From a checkpoint of a small transformer trained on Wikipedia: 10 heads of 32 (5 for keys and values), 901M tokens.
Each number is 50 + 15 x the weight over the matrix's rms, rounded and kept within 0 to 99. Layers, rows and columns count from 0.

# layer 7 MLP up, 1088x320, rms 0.269, rows 975-1004, columns 240-319
51 45 50 50 57 63 67 69 58 56 53 23 14 30 61 18 61 48 41 57 28 49 67 17 51 45 58 71 48 60 43 33 56 61 46 59 42 70 42 57 37 67 21 59 45 72 39 45 40 51 75 49 46 50 69 23 76 55 29 34 84 32 61 50 44 45 68 41 51 72 33 44 53 47 54 77 60 56 37 56
71 64 43 33 59 52 30 31 58 47 40 40 76 52 63 30 36 50 41 42 41 32 51 36 65 60 79 56 64 68 52 49 25 53 67 75 43 46 57 20 49 66 66 64 31 05 33 58 48 55 34 45 88 69 33 36 55 40 31 50 67 55 55 59 36 41 50 72 52 35 61 41 41 50 44 49 68 52 69 58
57 57 49 48 63 31 49 34 32 58 39 64 22 58 16 51 33 28 30 26 62 60 52 58 51 58 35 40 68 52 77 60 43 71 52 58 49 57 57 75 46 50 62 35 46 25 67 45 65 48 35 51 51 94 25 89 04 61 69 64 21 46 58 67 47 51 47 31 41 50 40 77 70 63 29 74 38 70 49 43
45 27 75 26 51 45 68 61 56 69 47 62 38 36 57 39 33 41 59 69 49 44 57 64 31 54 41 35 52 59 33 45 52 59 51 89 63 43 68 67 28 59 68 64 52 50 51 61 42 73 52 69 20 50 68 49 75 37 40 55 41 54 51 50 87 12 53 48 50 63 54 53 31 69 74 46 33 38 71 48
53 59 44 48 37 29 36 48 24 61 42 77 82 23 82 41 89 46 38 42 54 27 65 38 92 63 71 77 44 41 47 70 43 55 65 32 65 71 52 45 43 51 48 32 38 67 42 72 57 55 66 46 35 44 43 52 21 32 49 73 35 48 57 52 50 49 55 38 40 68 61 39 50 31 47 41 23 57 45 52
65 66 48 65 41 45 59 60 46 72 72 60 46 68 49 42 69 31 64 65 56 62 46 32 53 51 35 53 84 56 60 27 42 49 51 36 25 79 64 28 67 59 47 53 18 63 36 42 55 61 32 58 39 62 61 54 08 53 33 53 36 50 58 59 43 76 38 56 47 41 61 41 48 42 73 53 31 27 58 37
39 31 59 00 50 43 20 28 38 42 20 46 43 44 40 51 35 56 60 44 53 57 60 64 67 39 66 33 67 58 52 67 53 55 48 42 29 50 71 76 58 53 82 38 66 13 55 59 44 30 41 47 50 43 37 30 48 63 62 44 49 16 27 44 66 33 78 44 42 60 51 25 58 35 33 39 54 22 51 50
50 70 61 32 60 27 43 52 77 36 60 58 56 45 53 70 40 37 40 60 58 18 58 61 36 50 52 51 45 73 46 74 46 34 65 45 61 68 80 32 45 31 50 55 56 29 73 17 56 39 51 61 74 64 43 20 39 42 60 44 55 56 44 26 49 27 58 36 57 42 24 55 58 58 33 45 66 13 27 66
56 77 45 29 55 65 54 51 27 40 35 42 60 47 55 57 43 40 29 77 50 58 49 39 46 30 57 48 63 73 42 55 42 46 48 66 43 47 62 69 99 43 52 24 62 40 41 13 49 38 28 75 51 60 44 27 47 30 76 61 57 52 58 60 28 35 43 31 63 74 54 38 66 55 50 46 49 67 42 55
63 56 40 22 38 47 58 65 23 93 76 38 37 48 67 21 31 00 55 45 52 38 27 56 52 45 81 54 44 68 63 35 52 37 69 75 09 36 47 29 31 46 61 49 38 60 56 49 66 37 47 64 58 69 50 43 14 71 33 54 56 46 38 66 58 53 40 40 26 24 63 38 66 55 74 35 30 60 62 76
60 31 47 20 59 38 63 48 39 58 33 48 33 32 41 56 50 73 60 50 08 76 14 42 29 52 42 64 46 41 55 39 42 94 50 84 00 28 40 54 29 39 43 68 66 35 68 13 44 76 55 61 38 72 76 45 56 43 64 32 63 40 45 23 65 57 19 49 69 67 51 48 13 70 58 58 50 46 69 64
28 27 56 53 48 56 39 47 56 30 53 48 55 75 75 62 53 57 81 75 44 73 58 36 68 45 50 21 55 60 69 44 53 44 62 45 60 40 34 30 41 42 42 61 58 45 57 48 29 39 13 45 46 45 51 24 43 53 50 69 53 48 34 73 78 36 54 45 38 43 52 66 61 59 69 39 65 13 44 36
40 34 31 35 52 59 48 63 54 47 38 52 38 85 40 51 41 72 49 32 62 47 49 38 37 51 48 57 58 62 61 38 39 35 56 49 35 51 51 37 72 37 40 35 93 51 75 15 26 77 47 57 02 69 57 44 35 35 39 39 38 64 75 54 34 39 44 70 53 46 60 61 25 46 36 63 55 56 29 44
52 28 47 43 65 67 41 27 57 20 68 30 43 50 48 35 29 22 19 45 40 30 36 36 12 59 62 25 40 68 72 53 37 56 43 38 07 59 57 64 60 38 48 70 68 26 56 58 54 36 36 73 58 30 08 48 35 48 44 53 62 66 43 56 38 60 77 72 53 61 41 40 47 58 47 17 59 20 40 58
84 39 75 69 52 65 61 72 28 51 46 51 57 41 49 31 48 57 24 13 38 50 88 09 57 90 90 38 34 39 61 47 62 21 30 28 51 36 42 61 18 36 79 31 18 52 15 56 51 49 45 38 86 53 52 94 53 31 44 70 58 66 19 53 24 76 36 20 38 41 55 52 33 48 45 38 43 91 81 41
58 41 55 63 70 40 77 61 48 57 61 33 27 49 03 57 36 48 54 69 82 30 42 51 74 66 52 45 65 43 84 36 71 61 35 47 47 44 37 37 56 55 37 30 43 64 24 31 65 74 41 70 48 49 56 74 44 51 49 85 84 66 31 70 25 70 47 53 57 60 48 61 46 50 55 73 65 11 46 49
36 65 57 32 62 28 53 65 62 21 78 56 30 51 39 48 70 58 44 66 61 45 48 56 35 43 58 77 26 69 48 52 27 35 40 20 57 50 58 66 52 47 64 53 47 67 60 36 41 58 56 73 56 57 38 69 40 35 35 33 37 79 64 69 45 48 55 28 39 46 52 55 58 44 54 38 53 44 30 73
41 45 51 44 40 42 75 33 40 35 57 46 45 68 60 66 37 57 44 59 55 74 71 41 55 52 31 26 55 31 65 51 48 58 49 33 48 35 64 46 75 50 69 40 44 23 39 30 58 59 18 52 39 42 46 55 55 58 58 49 55 39 54 46 61 67 39 26 64 49 29 22 66 63 49 38 27 35 41 66
52 31 37 74 62 45 60 40 34 45 41 44 66 66 66 41 98 38 24 40 48 85 48 60 55 44 77 52 73 39 36 45 70 51 66 68 69 37 38 40 80 52 66 54 55 67 45 25 28 37 42 33 30 43 25 60 69 36 43 52 24 27 57 59 33 18 31 70 70 55 40 75 41 50 43 54 36 53 45 54
47 43 54 62 78 28 51 66 33 25 55 41 61 54 60 60 48 51 64 58 58 36 59 56 64 43 45 79 55 37 53 53 44 63 49 49 36 37 33 69 85 41 66 61 34 36 47 54 17 36 60 34 76 09 29 57 35 53 69 38 45 68 40 58 52 46 70 39 48 31 37 59 72 41 45 37 54 53 36 30
55 66 42 66 58 52 49 74 65 43 29 68 67 61 40 42 68 31 46 77 20 25 38 47 45 63 61 25 28 38 32 32 33 52 47 38 56 56 40 42 54 55 52 25 54 49 77 44 54 49 70 27 37 67 38 55 72 39 39 50 46 26 41 30 34 55 41 51 41 31 60 60 35 69 44 53 40 25 65 41
54 47 50 60 41 38 39 50 39 51 56 32 83 28 44 67 68 60 53 44 62 60 24 68 52 42 36 43 31 45 36 53 37 49 57 52 39 47 40 67 31 91 65 33 48 48 37 82 35 61 42 36 24 61 62 50 64 09 17 63 26 77 26 48 18 66 70 57 29 35 55 77 36 57 80 64 34 56 56 25
31 63 49 32 49 66 32 63 56 48 34 53 41 57 36 60 36 57 46 36 44 76 49 21 54 62 74 60 48 53 51 46 75 51 36 60 14 40 47 53 37 54 79 70 79 68 56 48 48 47 50 24 35 20 56 62 54 57 27 23 71 06 62 60 52 64 44 29 29 54 57 63 36 71 45 29 46 26 48 39
55 15 34 55 58 56 73 61 70 49 34 51 56 88 64 38 52 71 58 39 74 36 50 32 32 77 59 29 64 43 39 54 69 59 48 30 42 46 62 41 56 53 66 52 76 67 32 42 33 47 38 37 69 57 43 63 51 52 51 63 68 41 34 44 19 30 23 39 80 66 49 54 48 61 87 53 66 57 83 31
54 42 48 47 47 47 35 70 35 58 41 35 38 60 72 54 73 41 28 22 42 67 34 70 75 48 60 76 38 54 24 56 44 40 39 44 46 63 60 59 28 65 44 43 55 09 53 43 53 37 53 34 55 52 28 42 49 71 42 60 29 32 36 73 56 58 40 53 39 56 58 31 36 30 70 55 49 19 53 77
58 61 73 69 42 40 40 51 53 65 38 48 39 62 39 55 59 37 51 26 47 74 52 67 37 58 56 65 60 36 45 50 34 67 47 51 85 61 42 55 16 38 69 47 35 52 59 17 62 28 51 47 57 70 79 33 63 65 66 38 67 50 36 48 34 46 30 41 81 68 42 44 64 49 50 37 55 72 59 48
49 64 38 72 56 71 53 52 39 37 40 32 42 58 45 55 47 55 53 50 52 52 61 63 94 54 52 33 28 34 67 39 21 55 72 26 37 66 36 51 54 50 55 38 52 60 69 47 64 49 49 65 24 61 51 57 47 57 40 32 39 19 21 33 38 37 59 69 55 44 26 39 64 47 41 92 30 56 49 45
56 50 61 23 84 25 45 40 52 52 27 64 47 37 54 58 59 74 69 54 56 62 11 42 57 45 50 74 51 60 46 57 11 56 27 56 57 26 39 50 47 43 38 56 29 67 45 44 40 48 39 52 79 46 26 38 46 68 54 60 55 57 37 36 40 22 59 61 62 31 37 34 35 47 56 36 80 76 62 37
42 28 62 46 53 58 57 83 63 49 36 50 75 44 40 70 65 56 46 58 68 34 43 56 70 67 43 56 40 13 81 69 48 53 15 71 35 59 28 34 65 38 72 68 48 59 65 66 76 53 61 39 50 66 53 58 58 51 56 54 60 63 80 46 43 34 44 42 43 61 48 38 50 39 65 63 47 53 49 66
53 33 42 49 35 44 24 41 37 71 67 69 78 40 62 44 45 54 79 30 79 47 58 69 52 42 72 52 58 48 81 37 86 65 42 35 66 46 49 53 43 45 30 65 59 73 44 46 66 69 56 56 37 24 37 40 43 36 60 39 55 66 41 68 61 31 65 59 40 58 47 71 65 38 46 66 39 44 25 64
# layer 7 MLP down (transposed), 1088x320, rms 0.112, rows 975-1003, columns 240-319
55 50 46 52 22 34 60 42 36 46 72 66 47 59 56 40 23 70 39 92 59 31 29 54 72 33 61 36 38 45 35 35 64 47 30 29 71 32 70 34 41 61 52 52 73 51 65 53 56 28 47 56 71 47 59 29 56 45 58 51 74 47 59 34 24 40 42 46 33 58 33 54 63 47 58 63 54 04 52 60
45 46 55 36 50 69 73 72 43 71 49 31 59 58 45 69 22 61 35 41 26 49 50 63 39 53 53 30 53 38 31 49 74 61 52 38 56 50 67 38 47 68 78 32 58 43 73 13 37 55 37 40 42 58 41 40 70 64 38 21 39 64 38 66 62 56 56 13 59 48 64 85 33 42 41 45 41 52 45 57
49 57 85 36 40 37 44 62 18 46 68 57 70 57 54 21 27 36 28 46 34 58 74 43 31 44 32 24 49 65 72 50 45 67 09 42 29 49 51 26 51 34 41 62 45 36 33 58 38 50 34 30 48 69 41 44 45 39 67 64 22 51 57 74 00 55 62 72 51 81 38 44 41 32 45 55 47 87 59 54
57 44 66 01 45 69 41 41 41 60 27 75 65 23 44 41 47 57 51 61 41 61 72 22 35 51 48 63 65 46 55 24 31 89 55 77 47 55 41 55 83 16 31 44 50 46 70 71 19 62 47 38 70 59 51 36 59 45 56 51 49 58 43 57 66 36 40 61 44 38 59 62 79 47 59 58 78 16 40 35
69 37 80 47 44 44 37 51 51 38 55 76 39 72 60 38 60 55 51 70 41 36 45 35 49 68 30 38 48 65 37 40 44 16 46 27 34 61 60 49 53 54 28 68 45 81 36 67 59 45 13 31 39 65 54 52 49 50 38 66 61 44 21 40 60 46 06 25 39 28 43 40 46 50 55 54 35 80 64 44
52 04 68 44 67 68 61 07 28 40 40 73 52 39 30 52 57 41 63 54 52 45 51 33 19 41 51 41 44 37 79 56 54 52 27 36 57 72 74 32 33 46 32 63 44 33 47 42 49 48 48 47 52 45 88 32 52 28 50 72 44 59 58 39 46 42 33 60 84 64 31 63 41 86 51 51 42 98 49 39
29 55 49 23 29 80 40 56 29 28 50 64 38 48 37 33 58 65 51 64 52 51 58 59 87 53 82 48 43 68 53 37 59 58 64 33 18 75 49 40 77 56 49 42 67 57 57 33 16 54 58 39 44 58 46 50 52 62 42 32 34 33 75 52 58 30 39 59 31 72 55 49 52 39 44 54 51 60 36 45
71 64 50 47 49 53 55 64 32 29 59 62 54 27 58 82 43 53 54 54 44 79 57 38 42 51 59 46 41 34 49 44 66 26 57 57 66 51 40 38 39 68 73 42 29 79 29 59 47 48 33 57 35 44 74 54 42 50 50 29 35 50 60 40 69 59 52 55 54 33 39 60 43 47 46 36 43 59 51 61
92 34 42 50 61 53 59 90 27 66 25 56 48 66 63 54 46 58 34 59 39 37 50 45 52 49 36 55 44 52 33 83 40 45 85 28 53 63 64 58 51 20 35 70 38 72 34 49 55 60 38 45 70 44 51 52 89 76 37 55 42 32 53 28 31 40 71 44 54 52 51 71 83 47 56 49 19 47 46 53
59 49 50 46 17 43 23 38 35 52 66 65 58 49 51 45 43 46 38 67 83 42 96 28 51 47 69 64 04 33 40 69 61 77 43 50 58 65 17 37 58 72 55 51 64 42 59 47 45 75 43 50 90 17 48 47 52 38 72 49 69 64 62 32 60 51 61 36 37 38 28 56 81 59 81 11 51 43 58 24
35 13 52 42 05 69 56 50 57 69 32 36 69 36 48 27 26 50 66 59 69 23 28 61 44 59 38 50 44 42 53 50 22 56 42 70 36 37 66 65 57 32 45 53 74 61 45 36 32 67 21 74 39 39 63 48 61 66 68 53 38 47 18 41 62 60 56 37 49 31 27 59 47 47 41 75 57 58 48 61
66 42 60 50 87 54 63 62 42 56 63 64 42 58 66 62 50 23 66 59 17 69 59 47 33 72 39 33 54 54 70 44 69 26 62 30 44 74 75 37 31 39 69 46 36 29 50 62 39 32 72 55 54 53 33 62 42 26 50 44 39 55 69 55 67 58 48 49 61 35 31 55 60 78 40 43 81 53 47 42
38 44 37 57 60 63 43 42 59 49 67 49 75 42 33 62 58 63 60 57 60 51 22 75 46 65 64 17 77 79 62 36 81 56 65 54 59 80 50 70 34 48 38 48 74 58 39 32 44 71 59 60 46 51 43 57 58 44 56 44 32 53 26 71 33 45 84 67 67 63 35 39 53 62 39 48 58 62 43 60
39 29 50 77 43 33 44 59 49 69 39 40 70 31 73 38 52 46 66 51 36 57 47 31 35 68 00 47 29 69 43 66 28 36 54 50 53 58 56 43 74 51 30 81 57 58 61 63 51 39 36 61 52 39 56 31 31 59 59 49 61 28 65 45 70 33 37 04 60 70 52 57 07 35 76 23 47 40 58 54
48 40 76 83 42 73 56 45 00 72 81 57 34 44 45 50 68 24 50 34 29 66 35 73 62 32 42 52 32 53 35 57 36 29 55 61 09 61 48 43 09 51 47 76 22 38 52 36 34 20 47 57 37 49 54 60 44 56 67 67 48 53 59 89 44 31 63 29 38 30 68 39 64 27 53 71 40 35 59 38
58 58 64 39 41 54 34 34 62 49 42 63 44 47 55 58 63 68 67 19 04 61 69 86 35 23 43 50 56 26 36 29 45 62 88 63 56 57 39 71 47 14 52 59 45 63 52 25 41 35 73 25 49 76 35 26 50 54 60 43 36 30 80 29 57 36 48 54 60 53 48 57 62 41 74 35 18 39 45 40
44 38 59 45 46 54 70 55 43 63 41 51 45 50 51 42 39 61 55 54 48 61 38 37 56 68 55 58 64 52 36 18 12 47 63 71 15 62 23 67 39 46 31 72 41 41 49 79 60 68 45 60 29 49 43 37 78 42 42 41 64 46 40 50 23 51 76 64 61 33 49 62 41 32 65 41 71 38 48 39
59 61 70 75 28 28 71 00 50 34 48 27 44 35 39 68 70 34 55 45 70 59 73 38 35 35 71 45 42 46 60 51 43 19 44 48 73 71 41 48 24 58 38 39 23 73 51 39 48 50 40 56 40 45 35 59 25 51 46 43 54 59 29 51 58 59 56 55 40 47 38 36 92 36 43 25 57 41 36 48
34 51 47 42 72 68 73 59 59 46 26 62 35 59 67 52 83 53 43 31 41 59 31 50 34 64 61 70 54 46 41 68 49 55 45 34 39 58 42 46 43 68 60 59 87 40 45 11 33 30 49 57 47 46 27 40 72 26 60 79 08 58 86 46 48 39 34 67 72 39 39 25 52 50 50 34 38 25 58 34
55 46 41 56 58 48 29 34 57 60 41 25 55 56 44 53 74 72 60 35 71 45 50 58 27 39 68 57 47 42 56 53 45 36 73 43 59 41 66 31 45 47 69 53 65 42 58 52 31 56 40 68 71 44 58 71 43 16 54 70 68 43 20 39 52 55 72 58 38 62 58 37 65 25 34 72 50 15 15 42
72 36 34 23 56 49 41 49 50 51 41 45 52 57 58 67 50 28 60 39 61 49 51 62 60 51 51 65 39 37 75 37 49 50 67 56 36 53 42 72 57 40 52 52 41 76 72 47 54 75 62 69 13 40 65 77 39 67 17 51 42 47 59 33 50 77 38 51 37 58 35 46 59 61 19 67 51 41 79 59
45 49 55 45 71 67 46 33 65 50 33 49 49 60 37 25 47 46 55 36 53 35 37 71 57 49 54 17 47 41 59 43 32 28 72 62 70 36 39 49 51 45 59 34 64 49 47 57 46 39 34 31 44 41 58 63 40 41 62 55 63 45 47 51 46 49 66 55 60 33 45 56 35 44 45 34 49 46 56 48
34 08 63 35 40 50 69 85 56 26 63 73 67 57 49 62 51 18 52 05 26 30 16 38 52 44 41 55 38 36 94 39 38 45 58 50 22 40 19 63 64 65 68 37 89 32 50 44 57 65 60 23 42 62 72 55 37 49 32 30 36 57 57 52 58 57 30 34 40 65 59 53 61 42 71 41 69 34 28 15
44 44 74 31 61 43 54 38 76 37 38 56 66 48 47 36 50 68 47 53 04 63 34 21 19 49 55 68 35 44 54 57 56 68 46 76 56 51 51 48 24 45 17 61 20 68 57 54 34 25 65 48 47 35 34 41 43 74 40 73 48 54 43 60 36 37 56 62 33 65 56 64 31 52 35 52 55 48 80 58
69 70 26 44 47 49 49 60 17 50 72 39 32 31 60 66 61 43 43 16 53 54 42 72 72 54 43 32 57 68 52 63 79 40 84 26 41 18 65 48 57 49 32 36 44 53 45 52 60 44 71 33 57 47 44 54 37 65 51 27 55 70 52 48 80 58 50 54 39 60 61 45 49 28 51 44 29 52 44 51
49 36 37 37 60 46 44 45 27 33 47 38 48 24 37 66 43 58 57 49 58 31 44 37 61 69 54 25 57 57 39 66 39 42 42 59 57 55 43 36 73 64 34 22 66 93 63 36 44 43 77 26 52 38 33 36 62 35 45 49 64 56 39 36 53 58 38 72 42 46 36 55 60 22 60 73 56 99 46 64
20 50 53 78 49 55 32 36 43 24 41 75 52 41 17 41 55 62 36 48 77 42 50 24 18 52 69 44 61 73 52 61 51 22 44 52 42 38 36 56 36 82 41 32 20 60 42 46 54 34 58 59 43 35 38 41 41 48 44 49 54 42 80 43 31 41 51 44 55 56 41 66 73 58 33 15 72 24 66 58
54 31 52 81 52 66 84 51 40 52 46 55 49 48 61 24 53 20 34 57 51 44 40 65 65 59 61 38 54 58 56 73 43 54 68 46 48 70 26 47 59 72 20 50 52 42 61 71 40 55 52 47 34 63 61 57 64 37 47 26 64 67 43 34 71 64 49 24 61 47 51 46 24 36 38 58 59 68 47 40
31 59 53 62 44 78 47 50 49 49 52 48 70 56 56 33 61 49 51 42 56 52 62 24 47 76 75 59 66 60 62 50 48 62 57 38 59 72 63 20 57 49 38 33 80 66 46 73 35 63 52 73 61 42 44 46 41 48 57 66 70 46 63 36 40 38 53 36 63 45 47 49 68 25 46 39 23 77 39 54
# layer 7 MLP gate, 1088x320, rms 0.252, rows 976-1004, columns 240-319
55 60 28 38 64 56 43 34 67 36 40 78 57 51 70 59 75 16 49 24 60 69 23 52 50 57 51 53 36 30 61 56 59 48 53 52 51 54 54 54 64 60 65 65 66 33 38 56 66 75 50 57 80 29 54 39 51 30 72 60 48 36 72 44 53 37 49 77 45 53 59 32 20 75 64 34 32 76 60 39
48 31 41 76 71 45 45 36 35 59 58 42 67 44 42 23 69 46 49 64 48 40 48 46 58 46 67 55 62 46 53 40 58 57 64 43 54 22 34 33 75 76 48 63 70 65 21 14 50 37 35 48 51 29 45 25 80 51 63 47 23 35 60 64 74 59 35 71 70 59 38 51 37 56 55 59 46 67 74 62
40 37 51 46 75 44 56 41 48 52 52 28 47 62 50 58 38 41 51 59 57 54 50 55 44 42 54 50 60 62 41 57 24 70 44 59 25 51 44 53 40 44 35 65 65 63 61 28 59 39 85 63 56 50 34 54 46 63 64 44 37 50 48 56 54 43 62 56 31 31 47 46 22 63 69 51 29 67 63 24
55 27 68 71 58 49 62 65 54 44 60 80 50 45 71 67 51 66 50 71 12 49 55 46 65 52 49 46 47 38 55 81 55 48 55 56 63 47 70 32 53 50 38 57 22 67 61 37 30 26 55 48 57 63 41 72 51 61 60 62 72 50 31 38 57 31 69 44 49 58 14 15 18 56 54 59 57 62 46 22
58 22 40 55 71 42 57 59 55 18 29 49 44 40 47 62 31 64 59 40 64 36 07 71 73 55 32 76 24 38 31 49 41 56 41 82 46 56 31 48 32 34 48 51 44 46 61 40 69 40 53 37 39 50 47 59 17 44 58 60 53 47 43 46 51 75 25 37 68 55 47 68 33 68 42 64 51 50 92 37
43 75 70 43 52 46 75 42 07 61 27 44 53 25 74 63 56 57 34 60 51 58 29 63 64 86 49 61 47 60 22 53 24 31 51 55 45 64 51 43 35 70 65 65 35 64 68 78 72 52 48 73 89 69 35 57 41 69 50 48 76 66 47 46 33 52 44 65 76 68 35 36 47 71 43 42 43 39 46 64
67 61 61 53 72 31 15 66 36 49 75 47 79 62 41 00 60 76 25 52 56 39 53 58 40 45 54 69 62 50 59 60 24 62 73 48 41 58 47 27 21 39 54 87 72 32 56 47 62 73 42 54 57 61 44 46 52 58 39 44 99 36 75 86 38 70 63 81 33 45 39 54 51 67 42 71 19 59 90 72
53 37 15 64 63 50 35 51 73 50 43 67 41 49 54 42 47 56 52 63 77 73 65 39 43 57 53 43 53 52 35 43 30 40 58 05 64 47 60 43 64 57 37 61 22 58 32 23 70 35 92 56 81 47 47 43 48 39 39 28 55 71 67 49 52 55 60 46 28 56 34 19 45 33 51 34 51 39 56 65
30 66 55 50 40 83 50 51 51 67 58 36 70 63 38 54 29 38 51 48 77 51 43 21 62 54 31 57 44 75 82 48 62 42 72 52 61 39 83 45 74 57 52 57 42 43 34 51 41 33 43 62 47 33 51 59 60 44 46 38 25 48 37 32 52 42 46 43 62 46 53 67 39 23 59 56 47 48 43 83
10 47 63 77 48 88 68 57 54 43 33 34 58 27 40 51 67 37 38 28 48 59 88 82 58 54 72 36 57 58 64 48 40 59 39 22 68 70 48 51 46 22 65 37 45 64 43 30 35 26 49 64 66 30 28 60 45 48 56 53 31 72 65 66 57 50 54 62 44 69 43 24 39 50 54 46 32 59 47 45
31 43 58 45 43 71 64 66 74 19 76 70 72 41 56 41 56 64 53 39 46 12 50 38 63 10 50 78 85 61 53 28 38 67 44 36 38 54 62 72 46 45 49 53 39 53 48 43 55 39 50 49 43 47 28 39 55 33 34 59 40 39 81 47 52 49 68 48 57 31 46 36 49 75 69 62 72 50 61 61
70 58 88 40 67 29 59 40 38 33 38 64 22 41 36 46 49 42 16 38 42 59 94 65 79 41 45 53 32 42 56 45 38 89 71 46 52 45 51 20 52 64 61 43 26 69 35 42 71 42 79 53 62 20 29 55 57 31 46 61 44 68 75 46 69 48 43 69 62 44 76 46 58 45 55 46 56 61 71 29
46 66 26 45 52 62 44 31 49 50 27 42 63 53 51 26 49 75 45 41 22 46 32 53 66 55 79 35 40 53 49 40 48 48 48 35 50 14 58 68 30 79 51 33 41 25 54 33 42 22 28 44 41 68 41 34 48 59 47 40 71 46 61 59 58 40 48 38 61 30 68 36 55 82 46 63 50 62 33 32
58 23 47 56 39 52 45 46 73 81 67 81 69 44 70 53 44 32 59 35 61 45 52 64 55 44 66 53 85 13 75 53 55 21 36 41 56 36 47 61 69 40 48 31 26 32 44 59 42 66 31 54 44 48 39 23 31 34 35 64 62 36 60 48 44 52 27 60 21 13 45 34 51 92 73 46 33 47 49 58
60 48 61 41 61 44 28 48 50 54 49 66 42 35 68 69 45 65 71 34 34 53 77 75 50 34 37 54 57 51 42 21 59 67 52 65 61 58 49 60 55 23 40 54 57 74 36 12 39 52 60 37 69 72 36 27 41 45 65 31 48 51 57 34 49 34 58 62 51 41 42 84 48 64 56 50 27 48 21 53
65 58 47 45 11 74 32 49 46 10 54 37 55 48 60 37 53 60 44 41 45 54 44 54 14 61 53 67 24 44 61 59 75 37 19 34 68 31 49 37 58 82 59 33 34 46 55 71 63 61 15 55 48 80 51 54 50 38 25 59 53 49 60 54 71 70 60 79 42 41 39 63 49 53 59 49 42 56 33 35
56 45 69 74 62 59 39 66 60 69 40 48 21 67 70 52 56 29 61 77 68 43 43 40 63 48 68 45 49 81 55 66 41 44 34 23 43 54 58 70 55 44 50 46 50 61 39 36 35 41 26 48 50 60 47 31 32 55 47 46 40 51 47 52 41 45 16 70 51 54 34 55 17 68 33 41 61 31 67 37
31 54 51 29 32 64 55 74 42 42 71 56 34 43 50 60 60 08 33 38 19 48 46 39 61 42 77 86 61 56 58 37 63 26 45 21 47 53 42 53 67 63 86 52 41 52 44 36 32 10 46 56 65 75 23 40 41 30 58 65 31 43 54 57 37 26 55 52 61 50 42 52 52 39 50 36 64 46 65 75
37 67 55 53 69 20 57 40 53 77 45 63 17 71 53 48 46 59 44 66 43 54 36 62 40 69 53 53 59 37 36 56 42 18 54 77 66 62 60 74 78 59 32 55 66 74 88 24 43 44 26 58 61 68 62 45 46 26 51 53 60 81 71 38 59 30 74 38 43 29 55 45 49 57 48 37 33 50 35 58
41 31 41 47 63 29 55 60 53 47 45 44 52 34 50 58 61 41 72 86 46 40 42 72 38 32 36 52 45 56 53 46 82 31 36 55 60 38 15 48 56 41 73 38 47 62 39 48 66 55 52 58 47 41 57 83 46 40 47 65 55 42 67 34 41 60 57 50 72 48 42 50 51 69 56 59 65 56 38 66
50 45 48 53 42 55 54 31 56 59 55 29 51 29 26 40 50 15 56 79 63 24 47 70 54 74 31 48 18 28 50 45 63 39 48 59 56 35 33 30 54 41 63 42 51 65 68 75 44 33 33 22 38 52 52 48 65 59 32 70 79 83 39 47 58 61 45 51 55 59 58 27 70 76 36 51 59 61 41 73
75 50 69 61 60 35 59 69 41 45 45 48 50 52 42 45 63 39 63 55 58 80 58 53 59 43 52 32 81 76 49 33 25 80 37 44 60 58 44 29 44 55 53 42 02 65 72 72 48 77 61 83 49 53 78 36 72 71 72 66 93 17 52 60 38 50 63 61 63 43 73 31 52 47 67 66 42 74 43 67
70 80 46 34 59 47 36 55 47 37 35 78 31 62 42 44 48 46 34 63 40 54 36 49 37 24 49 61 77 56 63 57 54 58 52 29 65 41 21 48 46 64 42 54 58 62 36 51 36 44 55 33 63 49 39 68 46 35 67 42 40 48 49 64 47 46 51 18 47 45 56 54 44 51 48 55 62 58 67 41
34 43 33 01 54 71 36 65 50 54 33 46 60 70 34 65 37 49 61 63 57 59 32 63 63 52 70 69 85 62 37 61 30 70 60 43 72 80 70 26 49 47 89 70 26 49 55 60 32 50 50 76 73 41 47 12 69 57 74 58 41 14 60 27 48 64 58 41 61 57 65 34 28 61 42 39 25 71 51 62
64 47 26 65 54 61 55 53 57 45 56 32 36 43 35 25 48 32 34 43 43 26 53 53 37 57 41 61 32 53 21 33 53 39 49 28 63 28 46 29 59 80 34 30 49 74 59 37 65 55 46 51 81 30 58 63 40 62 51 78 51 49 61 49 68 55 37 65 31 61 47 29 33 41 59 45 58 49 56 27
41 51 61 54 60 49 45 47 38 64 61 20 44 35 83 32 65 48 51 51 69 35 22 48 27 72 29 65 14 47 43 63 89 49 43 54 45 22 40 55 53 53 58 40 48 38 51 40 63 41 46 42 75 50 65 49 28 52 51 80 16 35 53 33 59 60 49 31 68 59 75 42 73 36 22 55 42 67 58 34
42 37 40 37 16 82 50 53 40 39 37 51 30 47 47 42 61 30 55 37 62 65 16 48 30 49 49 38 67 55 39 38 49 57 83 57 40 45 39 60 43 43 40 45 48 55 41 70 38 54 44 33 47 69 47 69 72 59 58 40 63 40 54 24 70 40 43 43 39 55 59 33 69 28 29 44 67 61 44 71
28 55 43 16 37 67 21 44 28 54 70 62 63 54 48 81 39 43 36 44 38 56 23 35 49 55 59 31 40 44 46 74 52 35 34 38 65 21 59 54 55 50 47 61 22 63 75 58 37 45 67 53 49 31 13 53 36 66 61 65 84 15 50 29 35 75 71 58 62 60 23 47 57 46 69 37 34 64 62 40
30 54 46 40 61 49 56 62 90 47 68 47 30 27 46 60 51 40 76 45 22 63 56 48 43 56 55 46 58 41 27 41 53 52 47 48 29 57 56 38 66 53 45 65 70 59 52 57 46 50 67 58 49 64 39 55 48 56 65 64 60 70 64 38 40 42 40 56 43 64 52 11 42 46 38 66 54 61 68 42